From a checkpoint of a small transformer trained on Wikipedia.
Size: width 320, vocabulary 16384.
Architecture: no biases in attention or MLP, untied embeddings.
Each number is 50 + 10 x the weight over its row's rms, rounded and kept within 0 to 99. Layers, rows and columns count from 0. The size before them is the row's rms in percent of the matrix's.

# layer 4 MLP down (transposed), 832x320, rms 0.0384, rows 288-317, columns 240-319
102:44 53 50 35 53 55 50 34 37 34 51 41 66 45 46 48 35 32 56 79 43 42 49 65 33 65 42 38 28 63 47 53 47 38 45 47 52 63 41 49 38 53 55 45 53 63 39 60 52 62 51 42 33 61 44 39 46 50 59 57 53 53 30 39 50 41 51 53 50 50 61 27 53 51 37 52 54 55 33 50
101:57 36 41 51 55 57 34 41 57 35 39 42 56 33 46 72 52 51 54 51 40 56 53 45 61 34 26 68 44 51 52 62 49 51 39 57 54 38 38 58 45 54 54 35 36 47 46 35 63 37 48 52 46 34 54 35 44 50 87 49 65 55 47 49 49 60 43 55 35 54 51 46 57 66 61 55 52 36 45 50
099:41 33 53 54 36 72 52 59 48 53 53 49 46 61 41 32 44 62 28 56 58 51 59 47 60 46 57 53 44 32 58 46 47 54 58 47 50 50 58 46 60 55 33 37 50 15 62 45 68 62 57 52 47 49 58 52 56 56 58 49 31 33 48 40 67 41 54 33 49 43 50 61 75 70 39 58 64 57 34 60
100:74 49 48 44 74 44 52 23 71 48 33 47 40 48 62 72 60 64 53 52 35 43 37 44 54 57 35 54 53 38 66 41 45 55 58 53 50 52 62 45 45 36 64 38 48 77 49 38 39 52 65 33 49 24 44 49 40 45 43 42 39 54 48 59 64 53 33 59 33 55 65 67 52 57 47 48 54 48 46 66
105:26 34 53 65 59 52 61 51 60 50 37 51 52 50 47 30 34 37 54 48 34 40 66 50 47 63 48 44 46 37 64 55 52 64 64 58 49 48 37 66 59 61 62 65 51 70 40 41 55 48 55 37 41 42 57 58 47 59 42 56 42 49 64 55 54 50 45 46 59 43 56 46 49 61 50 70 52 60 54 37
097:41 48 55 59 60 45 60 47 31 45 61 47 60 53 44 47 35 53 52 26 55 71 35 51 44 37 44 51 68 45 58 47 57 44 48 50 48 48 50 50 58 47 64 63 71 50 36 61 58 65 49 68 67 35 65 50 33 73 43 68 58 44 57 55 55 48 49 41 44 63 63 40 48 44 53 62 54 47 48 67
092:63 63 33 44 36 42 46 73 42 56 60 42 50 51 65 67 64 48 57 49 65 64 48 34 63 62 48 51 58 46 51 45 33 41 53 50 60 53 58 43 35 60 64 48 51 62 39 72 31 70 37 38 53 70 50 50 55 51 54 45 53 53 54 42 45 60 47 35 68 49 62 58 57 41 61 54 36 43 70 50
112:52 59 35 35 46 59 68 57 63 55 59 47 38 48 52 55 65 50 65 46 67 47 41 45 49 65 58 58 61 53 51 42 69 41 29 66 63 40 44 48 55 51 50 40 44 45 56 51 41 72 58 56 49 43 55 53 56 60 58 54 53 34 53 68 54 55 40 62 43 58 46 45 48 33 41 43 31 41 55 41
105:48 63 56 50 43 42 46 52 38 51 45 48 53 67 55 48 46 53 45 49 45 46 64 48 49 50 52 64 34 49 33 31 64 50 56 49 45 46 48 32 49 46 60 33 56 68 54 64 32 57 48 52 58 51 42 66 51 39 63 51 52 56 63 33 40 52 44 46 52 53 75 35 51 61 57 44 49 52 49 53
099:73 55 57 34 30 43 57 62 57 54 67 35 51 27 49 63 74 53 44 50 54 50 47 56 54 56 57 61 47 44 52 61 41 46 51 37 61 63 56 57 47 57 41 65 44 49 46 60 49 51 44 56 48 44 51 62 32 41 61 60 29 72 47 54 52 43 63 52 44 53 34 47 53 48 39 51 48 41 42 46
106:31 58 43 47 57 40 58 49 69 54 35 43 58 46 41 50 41 51 48 67 48 52 48 65 64 58 53 44 43 38 54 38 47 60 38 45 41 50 48 48 68 64 49 34 63 45 51 58 34 48 40 69 52 48 41 54 59 65 65 49 66 40 57 29 48 44 49 55 72 58 40 59 40 40 50 50 49 45 39 55
104:57 44 55 41 60 58 50 43 42 39 46 34 49 56 61 58 50 49 59 64 42 61 41 55 66 31 37 49 60 64 27 52 33 59 54 44 46 31 40 43 44 58 48 60 36 65 55 63 33 37 66 39 32 45 38 54 37 55 57 47 55 50 56 38 51 63 53 56 46 56 56 54 54 45 76 43 49 37 60 55
099:35 62 47 59 60 50 56 41 72 60 42 59 66 31 61 43 73 41 48 48 43 30 54 49 55 54 55 48 40 50 34 56 46 47 44 49 49 69 52 59 50 36 38 50 45 41 36 63 56 56 53 48 44 34 32 55 43 54 61 70 45 56 67 61 55 60 37 36 45 72 39 62 45 47 43 43 56 58 46 63
102:52 46 52 62 58 50 44 35 52 56 41 58 51 46 56 66 47 48 55 45 53 53 61 61 31 50 32 47 62 56 14 52 67 42 54 62 44 50 49 64 47 47 52 61 36 40 35 47 48 55 40 59 40 61 44 35 40 49 58 53 42 36 48 48 64 40 54 25 43 37 60 50 36 58 52 54 57 58 56 41
100:47 61 52 55 77 56 53 47 47 51 52 42 53 31 42 61 74 51 44 57 42 39 63 45 43 36 49 45 57 51 42 50 54 66 56 61 42 34 47 44 40 30 59 56 29 83 50 52 52 54 50 49 61 50 58 49 40 47 55 48 41 52 49 43 44 55 64 63 46 34 47 53 65 61 57 54 50 51 56 41
095:48 58 55 43 46 43 47 36 55 60 69 56 55 38 57 42 46 48 60 55 63 52 64 42 44 42 37 55 52 50 61 55 45 47 55 46 44 53 49 42 57 42 69 46 52 53 44 50 57 58 37 42 43 54 56 40 55 40 61 57 67 71 53 46 45 55 47 50 71 56 39 56 47 62 52 60 54 52 49 53
099:54 49 69 53 53 30 61 56 51 46 71 30 61 49 52 37 52 54 42 63 41 74 44 39 62 48 46 55 63 48 65 46 40 40 44 56 52 54 59 37 63 45 51 63 48 64 56 50 49 45 50 35 54 43 47 54 41 43 39 63 46 57 41 47 48 48 44 57 39 57 62 53 49 31 42 53 71 35 60 61
101:40 47 47 51 34 38 48 52 43 41 49 37 46 33 61 52 51 69 54 56 62 47 34 57 49 59 50 50 52 54 38 42 67 63 44 64 55 53 36 48 43 48 59 60 50 56 71 56 60 45 34 47 58 63 55 67 55 51 47 57 43 58 52 67 62 56 21 50 54 58 44 46 61 64 49 46 50 44 68 56
102:60 53 74 51 52 35 41 49 27 59 47 44 62 60 42 52 40 50 52 55 43 57 45 54 56 48 26 42 47 42 60 38 45 55 45 51 44 36 52 42 30 49 47 47 56 51 74 56 46 42 51 57 55 51 56 52 45 35 70 56 60 39 56 45 51 63 33 47 43 38 58 42 49 61 24 51 49 41 40 45
095:48 50 53 66 66 45 37 34 58 37 37 48 55 71 42 40 37 47 63 46 51 46 48 51 56 39 55 46 45 45 61 58 57 47 40 51 41 54 50 47 62 57 35 37 66 50 52 34 44 41 41 43 48 52 42 53 30 46 41 43 44 48 55 68 36 36 62 55 50 32 57 42 65 45 49 44 70 41 33 55
100:73 55 40 56 52 62 49 62 68 52 39 59 50 36 52 55 50 55 49 71 55 47 31 54 43 51 34 47 45 44 55 61 47 53 37 46 60 45 46 55 51 41 51 40 56 43 39 56 70 38 35 56 56 48 45 54 51 61 39 47 39 42 46 50 54 73 63 51 38 44 43 46 53 41 55 49 50 37 50 35
099:61 53 59 48 46 52 42 65 42 31 50 63 47 40 45 51 46 41 69 59 64 77 64 62 41 69 53 58 67 41 41 44 46 64 58 45 44 31 48 42 32 53 43 55 56 43 58 47 40 56 62 49 68 53 43 54 43 56 46 58 47 51 46 70 67 52 51 32 42 33 47 56 53 60 44 73 41 52 47 39
092:70 60 37 43 46 36 40 49 50 55 57 42 62 52 46 54 36 56 57 54 33 52 36 72 56 51 36 46 46 50 50 46 40 55 66 45 50 43 58 61 51 28 54 52 35 32 48 28 54 55 43 68 34 52 40 41 44 51 53 60 40 54 36 55 53 54 41 50 65 47 49 55 58 65 67 46 55 47 59 61
098:46 59 70 49 53 55 42 64 38 38 59 50 50 63 52 43 47 46 57 48 51 34 36 52 39 54 44 55 59 55 72 51 60 46 48 50 57 62 51 30 38 51 53 49 47 57 59 56 53 45 23 62 35 60 53 55 33 46 49 40 61 34 60 44 48 54 45 51 47 46 51 54 75 50 55 62 56 31 55 66
102:41 53 45 44 59 62 52 57 39 22 46 50 55 61 46 34 49 62 58 65 48 62 45 54 53 41 41 54 50 43 74 56 42 37 53 48 38 49 45 57 48 57 41 54 61 46 48 70 48 54 45 62 49 49 59 46 41 51 48 43 55 46 53 33 51 44 48 42 24 47 53 49 40 46 62 53 56 59 69 53
103:45 73 65 54 31 55 46 44 49 34 63 58 49 40 56 52 63 37 40 61 53 57 40 52 45 47 69 64 46 57 49 35 43 36 54 62 47 39 50 45 73 43 37 70 46 41 51 43 61 52 41 52 43 64 52 50 53 52 51 56 68 50 37 55 54 56 59 49 46 38 55 45 60 54 58 42 55 55 49 29
103:49 49 57 38 35 47 64 60 54 55 71 36 41 43 49 56 67 37 60 59 41 41 40 62 51 54 49 52 43 59 44 62 56 48 49 52 42 50 52 51 39 61 37 56 57 71 43 32 42 43 46 43 45 58 49 41 52 33 44 49 48 54 35 48 35 62 52 61 45 49 39 43 41 80 49 45 57 60 37 45
096:42 36 33 36 45 59 56 53 52 72 49 54 58 37 65 77 56 51 33 62 25 34 59 49 59 49 48 43 48 42 60 55 43 52 47 44 50 57 47 59 56 67 43 51 60 64 48 61 43 40 80 53 52 37 53 40 49 46 65 45 48 53 40 63 49 37 50 48 52 41 46 43 64 39 54 47 41 59 54 60
093:51 55 61 52 61 56 39 57 57 49 45 35 46 50 43 27 50 52 37 50 32 49 33 64 60 51 35 62 56 48 46 45 56 55 43 32 36 61 52 68 48 52 53 68 37 44 65 45 44 56 43 41 39 61 46 57 50 35 36 42 58 58 38 52 63 48 57 36 45 40 51 59 52 53 44 59 68 55 59 35
106:36 49 41 61 49 62 45 55 61 51 44 56 54 72 35 43 66 50 49 57 53 47 40 51 58 55 53 38 55 64 54 30 35 62 31 52 49 52 41 47 45 54 47 45 48 51 73 59 65 22 40 27 35 47 64 53 35 44 51 51 49 45 45 50 49 69 46 47 42 66 57 39 43 35 49 38 56 60 34 58
# layer 4 MLP gate, 832x320, rms 0.107, rows 289-317, columns 240-319
104:71 50 48 71 49 63 64 59 34 56 43 49 69 60 46 48 42 41 39 40 59 57 40 47 35 36 44 57 40 49 48 52 59 55 44 50 38 41 54 41 43 46 49 47 52 36 49 59 54 48 59 44 53 48 41 51 42 46 44 47 61 68 48 56 47 60 43 52 52 51 68 71 60 42 53 57 63 57 47 51
093:51 45 42 22 44 36 41 51 53 58 52 39 53 67 59 41 76 63 45 62 37 41 48 33 51 45 56 56 49 60 61 47 42 48 47 58 62 46 32 48 47 53 46 54 55 53 40 47 54 47 51 68 33 39 47 49 46 51 48 51 55 57 57 45 48 49 53 62 46 57 35 66 47 46 37 43 62 48 46 70
101:50 48 51 43 60 42 50 35 46 50 59 34 49 50 54 60 45 39 73 32 38 49 45 61 39 58 49 32 37 35 36 42 48 63 46 58 42 46 42 67 42 42 60 62 53 53 45 55 39 58 51 34 58 61 63 48 55 52 36 49 43 58 50 60 61 53 23 54 44 45 47 63 53 47 54 39 66 61 52 45
107:66 63 61 59 53 53 50 42 45 77 48 49 54 49 61 67 56 61 41 62 44 60 47 40 52 61 39 58 43 31 51 62 55 56 56 41 37 37 52 72 50 44 54 42 51 54 51 53 47 47 51 40 32 61 36 36 62 48 46 44 43 45 49 48 56 57 46 46 50 52 63 77 42 46 64 59 50 59 63 47
096:64 48 50 60 52 43 63 47 33 61 40 43 55 33 51 48 35 68 60 34 66 60 59 31 64 40 51 60 63 55 50 38 48 56 51 42 41 62 33 43 56 51 55 51 51 55 47 64 54 43 61 52 58 70 58 51 59 51 49 50 55 69 47 75 40 37 52 49 42 46 52 52 38 45 61 73 54 50 30 59
093:58 41 47 50 58 65 49 44 74 71 59 51 49 72 54 58 43 54 51 48 56 54 53 46 56 36 38 53 50 50 32 46 55 61 52 49 52 53 66 49 67 48 36 58 43 58 53 42 60 43 58 50 30 49 36 44 52 58 35 39 43 49 62 44 35 36 37 57 55 59 42 46 74 52 58 52 76 51 40 56
103:57 32 41 30 43 46 61 58 42 69 63 37 39 43 56 49 49 56 41 47 43 61 61 57 45 57 50 43 71 52 48 39 48 34 53 50 46 40 41 77 52 65 44 45 36 53 51 46 42 51 50 45 67 58 46 55 72 48 55 71 58 56 67 48 72 54 34 50 43 56 61 49 56 44 38 54 34 50 47 33
101:48 46 40 48 47 47 47 43 63 53 54 58 51 32 54 69 58 63 56 67 44 43 47 41 42 41 54 44 52 54 56 49 45 65 34 39 30 47 40 52 50 58 43 77 43 52 51 18 61 45 33 47 48 40 59 39 56 52 47 67 41 39 46 54 48 34 57 60 50 31 45 60 56 32 48 37 55 39 54 45
097:42 55 37 51 50 62 63 53 45 44 34 45 46 47 45 51 63 46 31 44 41 39 55 46 63 56 32 27 48 44 58 43 59 41 52 46 67 51 38 59 61 26 52 54 40 59 39 43 49 37 42 29 41 48 63 40 61 40 48 59 45 39 52 63 52 43 34 39 61 46 59 40 57 51 45 42 63 49 46 57
106:55 42 37 62 43 53 58 42 23 65 49 73 54 51 59 47 47 57 50 70 45 37 62 40 43 35 44 48 38 54 36 60 55 36 42 50 59 36 48 61 63 51 43 36 37 51 45 37 50 30 48 31 47 46 62 41 61 59 50 44 63 50 29 56 44 50 51 54 46 61 57 61 62 47 61 35 44 58 43 50
109:55 55 47 62 55 34 33 51 41 36 33 36 58 38 53 65 30 57 46 57 44 35 56 40 43 32 52 48 51 41 57 45 46 56 54 43 60 48 52 45 37 57 54 37 44 50 48 57 36 63 50 43 62 48 52 42 61 50 52 40 51 56 54 48 59 59 53 55 58 43 69 44 45 53 43 53 31 40 41 59
096:57 52 33 49 45 51 59 52 44 31 62 54 51 33 63 52 52 19 38 55 71 63 52 53 55 34 73 52 50 38 37 44 34 34 48 64 41 60 48 69 58 32 37 32 49 57 56 60 47 60 49 41 64 56 63 50 49 49 54 49 56 33 47 40 66 59 42 60 50 50 53 37 53 55 52 51 29 45 47 46
103:48 52 50 46 38 38 40 49 50 53 47 49 45 57 48 53 71 53 54 52 41 43 61 43 50 34 40 61 55 49 62 54 49 35 49 44 44 40 55 40 50 42 64 51 53 30 62 31 59 54 53 46 52 51 60 46 71 63 55 36 48 50 54 66 61 52 49 69 37 58 47 42 64 36 52 47 65 40 42 25
102:61 35 53 58 53 62 60 56 56 45 64 60 58 57 57 26 61 59 44 56 39 38 42 35 49 57 36 45 43 60 63 41 54 62 64 66 57 64 52 58 48 46 46 54 50 47 60 42 47 63 40 50 36 57 46 45 57 50 64 47 42 52 50 60 54 44 64 52 48 56 53 46 33 34 39 56 50 44 33 67
094:54 52 56 45 34 56 49 42 53 58 48 40 48 45 52 45 56 36 42 48 38 62 37 47 61 34 66 33 49 53 64 52 34 50 55 40 56 53 53 29 61 51 35 54 37 50 58 41 53 43 61 53 51 30 36 41 52 39 48 61 66 61 57 50 54 60 32 57 49 49 25 50 44 45 60 72 48 52 50 68
094:62 50 53 61 52 52 40 63 57 46 38 49 67 58 35 49 43 46 34 49 59 62 63 51 49 53 53 65 50 51 51 43 40 41 60 56 46 47 62 43 50 49 54 48 64 59 60 57 31 64 43 53 47 68 49 60 42 42 53 61 62 48 54 38 67 55 66 58 57 59 55 69 39 50 58 39 65 40 44 45
107:62 37 43 60 47 39 44 40 34 57 46 55 45 46 31 48 71 44 46 45 36 50 56 52 62 54 61 48 55 58 39 49 45 48 69 48 57 44 47 49 60 41 57 57 30 47 54 56 55 29 40 68 52 40 55 38 48 59 55 52 50 46 61 57 41 38 69 28 43 38 49 41 47 34 59 44 50 63 48 39
100:41 62 64 63 51 41 45 50 54 44 39 58 55 62 44 50 37 62 68 52 49 58 46 43 61 40 53 45 35 47 47 38 52 24 45 50 42 34 53 43 42 49 73 39 55 49 58 42 55 35 52 41 51 48 54 51 45 35 59 54 50 47 51 50 53 56 53 46 64 40 62 54 41 62 44 51 49 56 34 57
100:70 60 53 36 52 35 45 38 57 76 41 45 27 46 55 48 48 73 49 70 52 65 34 38 72 49 50 56 52 54 55 48 43 53 54 57 58 55 38 62 60 38 28 53 32 63 47 62 50 59 60 47 26 45 59 36 41 44 40 55 51 47 40 32 57 53 57 46 55 52 54 60 39 35 36 46 53 40 57 65
102:49 64 56 60 44 50 54 65 60 46 52 47 56 29 44 44 36 57 47 59 55 63 39 67 44 47 41 47 59 58 50 52 41 49 47 56 38 51 43 43 52 46 55 60 49 50 36 43 43 42 37 33 64 49 46 39 38 69 51 61 57 32 50 45 34 57 59 47 60 49 59 46 45 42 40 41 42 32 56 59
096:54 57 50 47 64 54 30 48 52 56 43 68 57 47 72 35 57 64 33 41 39 60 57 60 55 42 53 59 42 58 39 38 47 66 37 67 42 59 49 58 48 45 61 45 44 32 61 57 43 46 52 51 44 45 52 49 67 39 48 61 43 57 63 65 54 52 48 38 57 42 57 47 64 44 50 46 25 46 59 80
094:42 42 47 48 62 57 46 42 35 70 45 68 38 59 42 46 49 45 33 41 51 40 72 47 76 37 57 55 58 63 61 46 62 38 37 42 44 43 53 47 52 52 74 53 47 54 47 66 45 65 32 33 63 42 61 37 56 35 36 45 43 56 72 61 51 34 73 30 52 47 53 52 40 33 63 48 18 54 37 62
097:31 40 42 46 54 69 48 44 51 56 49 50 31 43 46 52 73 57 38 65 43 39 51 59 59 56 61 53 42 49 56 52 30 55 53 44 44 42 59 58 58 36 53 60 55 55 56 35 51 62 44 50 68 60 31 51 53 50 51 43 46 52 47 40 61 57 63 39 37 47 49 54 38 41 60 42 41 58 49 71
107:49 59 33 52 61 50 58 58 54 47 60 52 46 45 52 42 56 48 35 45 56 58 50 39 42 52 44 56 54 47 68 48 58 53 60 49 36 53 64 68 47 56 31 40 37 41 46 45 38 52 58 58 40 60 44 57 62 35 54 67 47 28 52 64 63 55 62 51 73 50 39 43 55 31 39 64 56 31 53 59
096:53 49 56 57 59 55 45 54 44 42 60 50 44 29 62 47 62 52 51 68 51 46 45 63 27 51 64 56 62 44 42 55 42 58 57 46 47 41 44 41 53 37 47 74 54 51 52 45 58 57 56 36 50 54 58 50 56 41 53 67 56 51 33 71 49 45 67 41 35 42 54 53 38 53 55 57 51 56 32 54
104:47 43 56 56 57 47 49 52 33 67 66 38 34 47 48 61 75 52 67 43 45 36 44 50 42 41 50 44 48 62 58 52 44 44 45 47 49 53 54 48 39 53 47 65 65 56 57 41 36 47 53 54 43 42 40 48 53 25 56 45 36 44 36 56 55 49 34 48 45 48 41 37 49 58 55 61 52 39 38 43
096:43 63 61 49 47 63 47 50 58 43 46 46 47 65 47 57 39 50 42 41 57 52 41 42 29 45 35 42 55 53 27 53 54 43 72 46 40 45 54 38 48 59 63 49 40 64 57 53 59 49 26 49 65 62 45 46 50 48 66 50 47 39 57 66 72 50 52 52 39 53 57 36 59 47 63 51 60 59 56 50
091:33 52 46 54 47 47 52 63 46 45 64 43 60 47 69 48 51 55 46 62 52 57 48 30 49 57 47 49 65 54 58 55 50 43 39 46 61 44 32 51 42 63 47 53 30 40 67 46 62 49 39 47 66 69 49 64 59 58 43 56 52 62 47 40 62 43 61 43 61 51 42 50 66 35 57 61 55 57 64 52
108:49 60 51 40 46 47 28 41 43 46 56 66 57 60 48 55 48 60 72 45 51 65 51 42 57 40 63 35 55 51 43 61 56 51 64 54 48 46 35 57 68 47 38 26 48 50 48 49 61 52 37 46 49 54 31 41 46 37 53 63 37 56 70 58 53 56 35 53 50 46 44 55 52 52 47 44 41 51 46 58
# layer 4 MLP up, 832x320, rms 0.108, rows 289-317, columns 240-319
100:53 40 76 55 43 48 60 61 62 40 53 29 50 53 50 62 43 46 59 55 61 44 52 43 53 53 41 58 55 66 64 62 58 47 56 56 37 44 52 47 62 50 61 48 57 52 48 57 56 52 57 45 53 48 39 69 56 58 43 62 65 54 57 49 38 56 52 62 48 41 55 58 63 48 50 46 41 26 57 32
096:39 46 51 69 41 69 55 46 46 49 59 48 39 56 63 48 56 46 38 45 46 55 43 62 37 53 41 48 54 45 45 35 41 48 48 51 42 49 66 38 48 29 43 44 49 54 52 53 63 51 51 39 54 59 67 52 52 35 58 59 25 48 38 42 49 47 39 32 54 45 55 42 60 67 53 67 53 59 41 51
100:56 59 49 45 48 49 45 62 37 30 60 67 47 41 73 45 59 44 32 60 45 53 55 53 48 42 66 54 53 51 47 53 38 62 51 56 55 59 43 47 36 51 64 63 54 35 50 54 66 59 58 54 40 64 48 35 69 62 53 46 33 55 46 50 51 46 59 54 59 51 54 32 52 59 58 44 62 60 56 28
103:36 50 56 55 56 34 42 55 51 33 39 55 54 36 47 49 54 43 49 54 47 53 23 50 38 43 44 51 44 54 54 51 51 33 39 43 50 50 61 47 39 48 70 58 34 50 40 50 63 54 44 55 60 23 55 66 36 44 45 60 53 43 50 59 63 60 46 30 42 51 36 52 46 45 45 50 38 51 64 52
095:39 39 50 45 66 62 53 46 48 41 54 32 52 61 30 53 50 42 61 45 57 64 66 65 72 48 31 57 42 47 45 50 65 39 50 48 48 53 51 57 52 64 56 65 30 59 30 31 44 63 54 46 47 55 65 45 50 51 37 65 41 57 38 50 29 56 59 47 47 38 44 37 57 38 38 54 35 44 50 58
094:61 56 61 42 51 77 56 32 65 56 53 55 42 59 48 50 51 68 48 56 33 44 61 60 47 31 51 53 42 46 40 70 50 56 62 44 47 54 73 52 59 38 49 56 56 53 58 44 49 52 72 78 44 56 32 55 55 65 34 43 48 40 53 60 50 47 41 58 50 46 42 50 52 50 49 32 72 57 55 48
120:60 58 54 34 56 57 54 64 63 59 51 36 32 53 49 45 73 47 33 42 53 43 58 59 48 49 56 60 66 40 48 52 55 40 51 45 46 33 35 72 38 64 44 58 38 43 67 50 41 44 60 51 59 42 59 49 57 53 46 65 53 52 63 39 41 37 49 41 55 45 52 42 53 53 52 41 25 44 56 40
106:33 47 32 64 46 30 24 53 66 69 49 46 44 49 37 39 55 36 35 46 43 61 48 58 40 52 52 42 62 33 42 43 50 54 50 49 52 41 58 57 54 49 45 50 43 55 43 53 43 50 63 49 35 53 56 54 62 62 50 43 75 39 48 36 63 43 63 65 41 37 42 42 60 37 45 69 39 44 45 59
099:67 42 34 50 58 43 54 55 49 41 28 44 49 35 48 78 68 60 47 39 62 59 40 67 59 40 58 57 45 31 57 43 52 54 42 52 50 55 58 61 53 54 47 69 52 39 51 53 49 26 46 32 58 50 50 46 38 48 46 55 17 53 44 62 52 49 61 58 48 49 57 46 38 51 62 43 56 39 50 42
107:50 63 38 66 53 48 45 76 57 39 69 57 44 45 43 50 45 65 58 61 56 61 42 53 61 56 57 58 37 44 64 57 53 39 60 54 64 53 76 34 36 50 41 54 59 61 44 52 57 33 45 50 52 55 59 66 54 49 42 51 58 43 51 54 43 46 50 52 40 40 45 56 54 58 60 60 39 33 38 43
109:49 52 51 59 36 70 33 54 56 55 69 43 49 50 48 41 55 61 54 64 52 43 40 49 42 46 39 31 47 58 46 64 55 39 48 49 38 54 54 34 48 67 41 54 27 39 60 43 46 50 60 74 50 42 43 64 55 49 55 67 50 54 41 54 49 49 41 50 45 53 63 51 49 35 48 59 58 37 69 67
104:54 36 53 62 61 51 68 60 55 49 55 52 55 30 44 53 44 54 40 51 55 66 34 42 49 43 68 54 42 47 74 62 51 41 57 52 50 54 55 55 66 53 43 36 54 44 42 37 49 45 44 44 49 57 48 49 54 71 54 47 56 58 45 55 54 66 61 49 55 56 54 47 43 49 55 45 44 54 47 28
093:37 42 52 43 56 56 61 51 43 44 34 44 47 66 33 52 58 52 52 50 48 49 52 51 50 46 57 63 57 54 43 44 65 49 64 49 32 58 26 46 50 57 31 39 59 60 50 56 53 46 42 61 71 47 56 44 63 63 54 54 64 50 46 37 52 66 50 62 59 28 53 62 58 39 46 50 59 45 51 56
107:52 44 48 41 71 63 60 54 39 47 48 44 31 44 51 47 68 60 45 50 46 54 47 45 41 47 49 45 59 51 44 36 57 61 61 37 56 53 47 47 38 41 53 57 40 41 45 56 29 50 43 45 59 71 62 55 59 41 41 40 49 58 28 52 48 47 56 57 47 28 56 57 56 42 49 70 57 52 57 42
097:50 74 57 41 45 43 49 41 41 43 61 35 31 47 66 46 36 48 43 32 47 44 46 44 40 50 66 51 49 44 62 63 28 61 51 51 44 34 44 37 59 49 36 55 52 55 41 56 55 64 63 57 53 50 58 41 65 38 37 50 43 60 63 35 39 42 45 49 48 62 50 31 59 38 52 53 71 46 43 68
099:77 52 61 50 59 40 57 55 70 51 60 52 40 69 52 45 33 64 38 60 45 57 44 31 55 46 47 57 41 57 48 56 19 50 52 43 38 49 51 43 52 60 51 51 57 47 63 45 30 55 54 36 61 67 23 48 42 54 41 58 39 53 55 44 56 56 73 52 52 57 70 68 56 17 56 45 63 48 39 69
099:45 54 46 51 47 62 49 64 61 35 61 28 51 56 61 46 67 63 32 48 39 53 58 44 59 44 49 59 31 53 57 47 52 59 59 43 33 47 54 32 61 55 58 59 44 50 53 52 62 55 56 48 33 36 52 27 45 64 44 49 61 68 33 59 24 44 70 54 47 57 58 59 35 52 53 47 88 50 54 54
103:58 49 53 48 58 61 66 61 65 35 49 44 54 62 41 34 47 84 52 54 61 39 44 63 46 66 64 67 42 44 51 62 53 52 49 52 47 49 56 48 48 53 39 55 65 50 35 43 60 51 50 50 51 47 49 53 67 51 26 47 30 44 44 50 47 41 41 52 49 41 44 53 46 43 61 44 57 56 44 57
099:46 40 60 55 50 42 57 48 41 61 47 58 62 45 41 41 54 31 56 30 61 56 43 53 42 45 68 27 67 71 49 63 50 47 57 77 35 59 80 65 54 64 62 64 32 44 50 58 66 58 65 58 47 47 68 59 34 54 57 41 44 64 58 64 35 56 47 42 53 44 38 40 51 51 47 65 47 50 45 48
093:58 45 52 39 41 62 72 33 57 39 61 63 77 69 40 68 57 48 42 40 39 49 46 51 44 44 53 63 49 49 62 30 37 62 51 42 52 52 59 63 45 58 56 51 65 51 30 51 60 70 46 48 54 55 50 58 49 58 66 54 55 41 50 60 61 43 64 51 54 58 58 49 43 51 30 50 59 51 62 52
101:59 62 43 54 54 69 41 38 47 60 37 70 67 58 59 53 46 63 45 65 58 61 53 64 39 32 44 59 47 43 42 38 52 60 43 67 34 63 43 55 56 44 52 60 39 34 48 43 49 44 52 52 54 46 38 35 74 45 55 61 60 46 56 51 50 50 51 28 62 47 40 65 42 25 46 53 55 52 66 62
094:35 30 79 38 27 58 40 42 51 54 42 45 54 52 53 40 44 52 37 48 39 59 51 47 41 48 59 46 48 48 36 31 40 38 58 23 45 45 53 39 53 51 55 44 52 47 53 64 56 41 45 58 47 50 33 55 47 46 38 49 57 41 59 56 49 57 75 55 44 43 45 30 62 52 45 58 41 50 67 54
105:59 49 61 56 47 41 50 39 45 60 63 61 43 43 50 43 37 68 28 68 52 34 39 36 53 55 49 49 63 76 53 48 69 60 28 51 48 45 59 43 46 47 53 28 34 49 54 44 43 27 32 57 49 47 48 45 74 48 37 39 62 37 72 72 59 51 50 59 50 47 53 50 70 62 55 38 67 51 61 44
102:37 32 52 47 72 46 40 51 59 29 47 48 27 58 56 52 44 54 54 40 36 56 49 62 45 40 49 32 25 37 33 53 31 48 27 61 55 48 39 46 49 37 63 67 54 61 40 56 50 45 46 43 63 46 31 40 52 61 64 38 34 53 47 34 45 41 52 56 45 48 46 63 20 61 68 44 35 59 43 41
102:65 54 40 58 46 40 50 74 48 46 59 41 56 51 38 40 44 45 50 51 65 64 53 52 45 39 61 26 55 35 48 27 52 70 42 54 50 39 59 35 54 52 47 65 36 49 39 51 50 46 52 65 53 49 48 54 58 44 40 49 60 52 57 25 43 40 68 48 55 50 67 75 61 64 39 54 60 55 48 43
102:24 42 42 59 75 48 51 46 55 51 37 53 57 62 52 47 47 43 60 34 49 45 58 60 38 43 65 34 60 45 42 65 41 65 47 63 53 72 43 49 55 51 48 44 67 48 48 53 63 24 47 58 70 52 48 51 50 47 48 47 37 52 42 42 44 40 43 53 61 58 45 50 39 50 53 52 41 50 54 51
096:34 36 51 48 57 51 45 51 48 62 49 40 46 53 46 47 63 60 57 38 54 55 31 48 60 57 21 50 53 36 41 44 39 48 49 31 37 42 52 50 56 61 55 49 35 51 59 37 43 45 36 53 50 66 46 46 53 38 57 54 46 31 67 62 33 46 65 48 48 42 38 51 52 53 47 53 62 46 37 53
091:69 61 56 48 44 38 60 27 48 34 56 60 38 71 59 58 50 42 51 39 35 34 55 46 50 32 48 61 45 58 43 48 59 51 62 58 64 59 49 50 65 41 50 50 59 59 66 71 57 46 64 47 57 39 50 48 36 43 62 29 47 41 46 39 70 46 50 82 49 56 49 45 51 60 54 54 58 46 56 59
109:58 43 50 62 54 54 43 36 55 50 46 50 52 47 51 42 35 40 47 55 42 59 56 58 49 48 51 58 42 31 52 54 53 47 49 50 66 46 59 30 58 47 36 45 56 56 49 37 56 54 29 48 32 56 39 50 61 51 48 53 38 50 52 47 38 36 55 53 32 54 43 53 54 45 63 28 42 60 50 50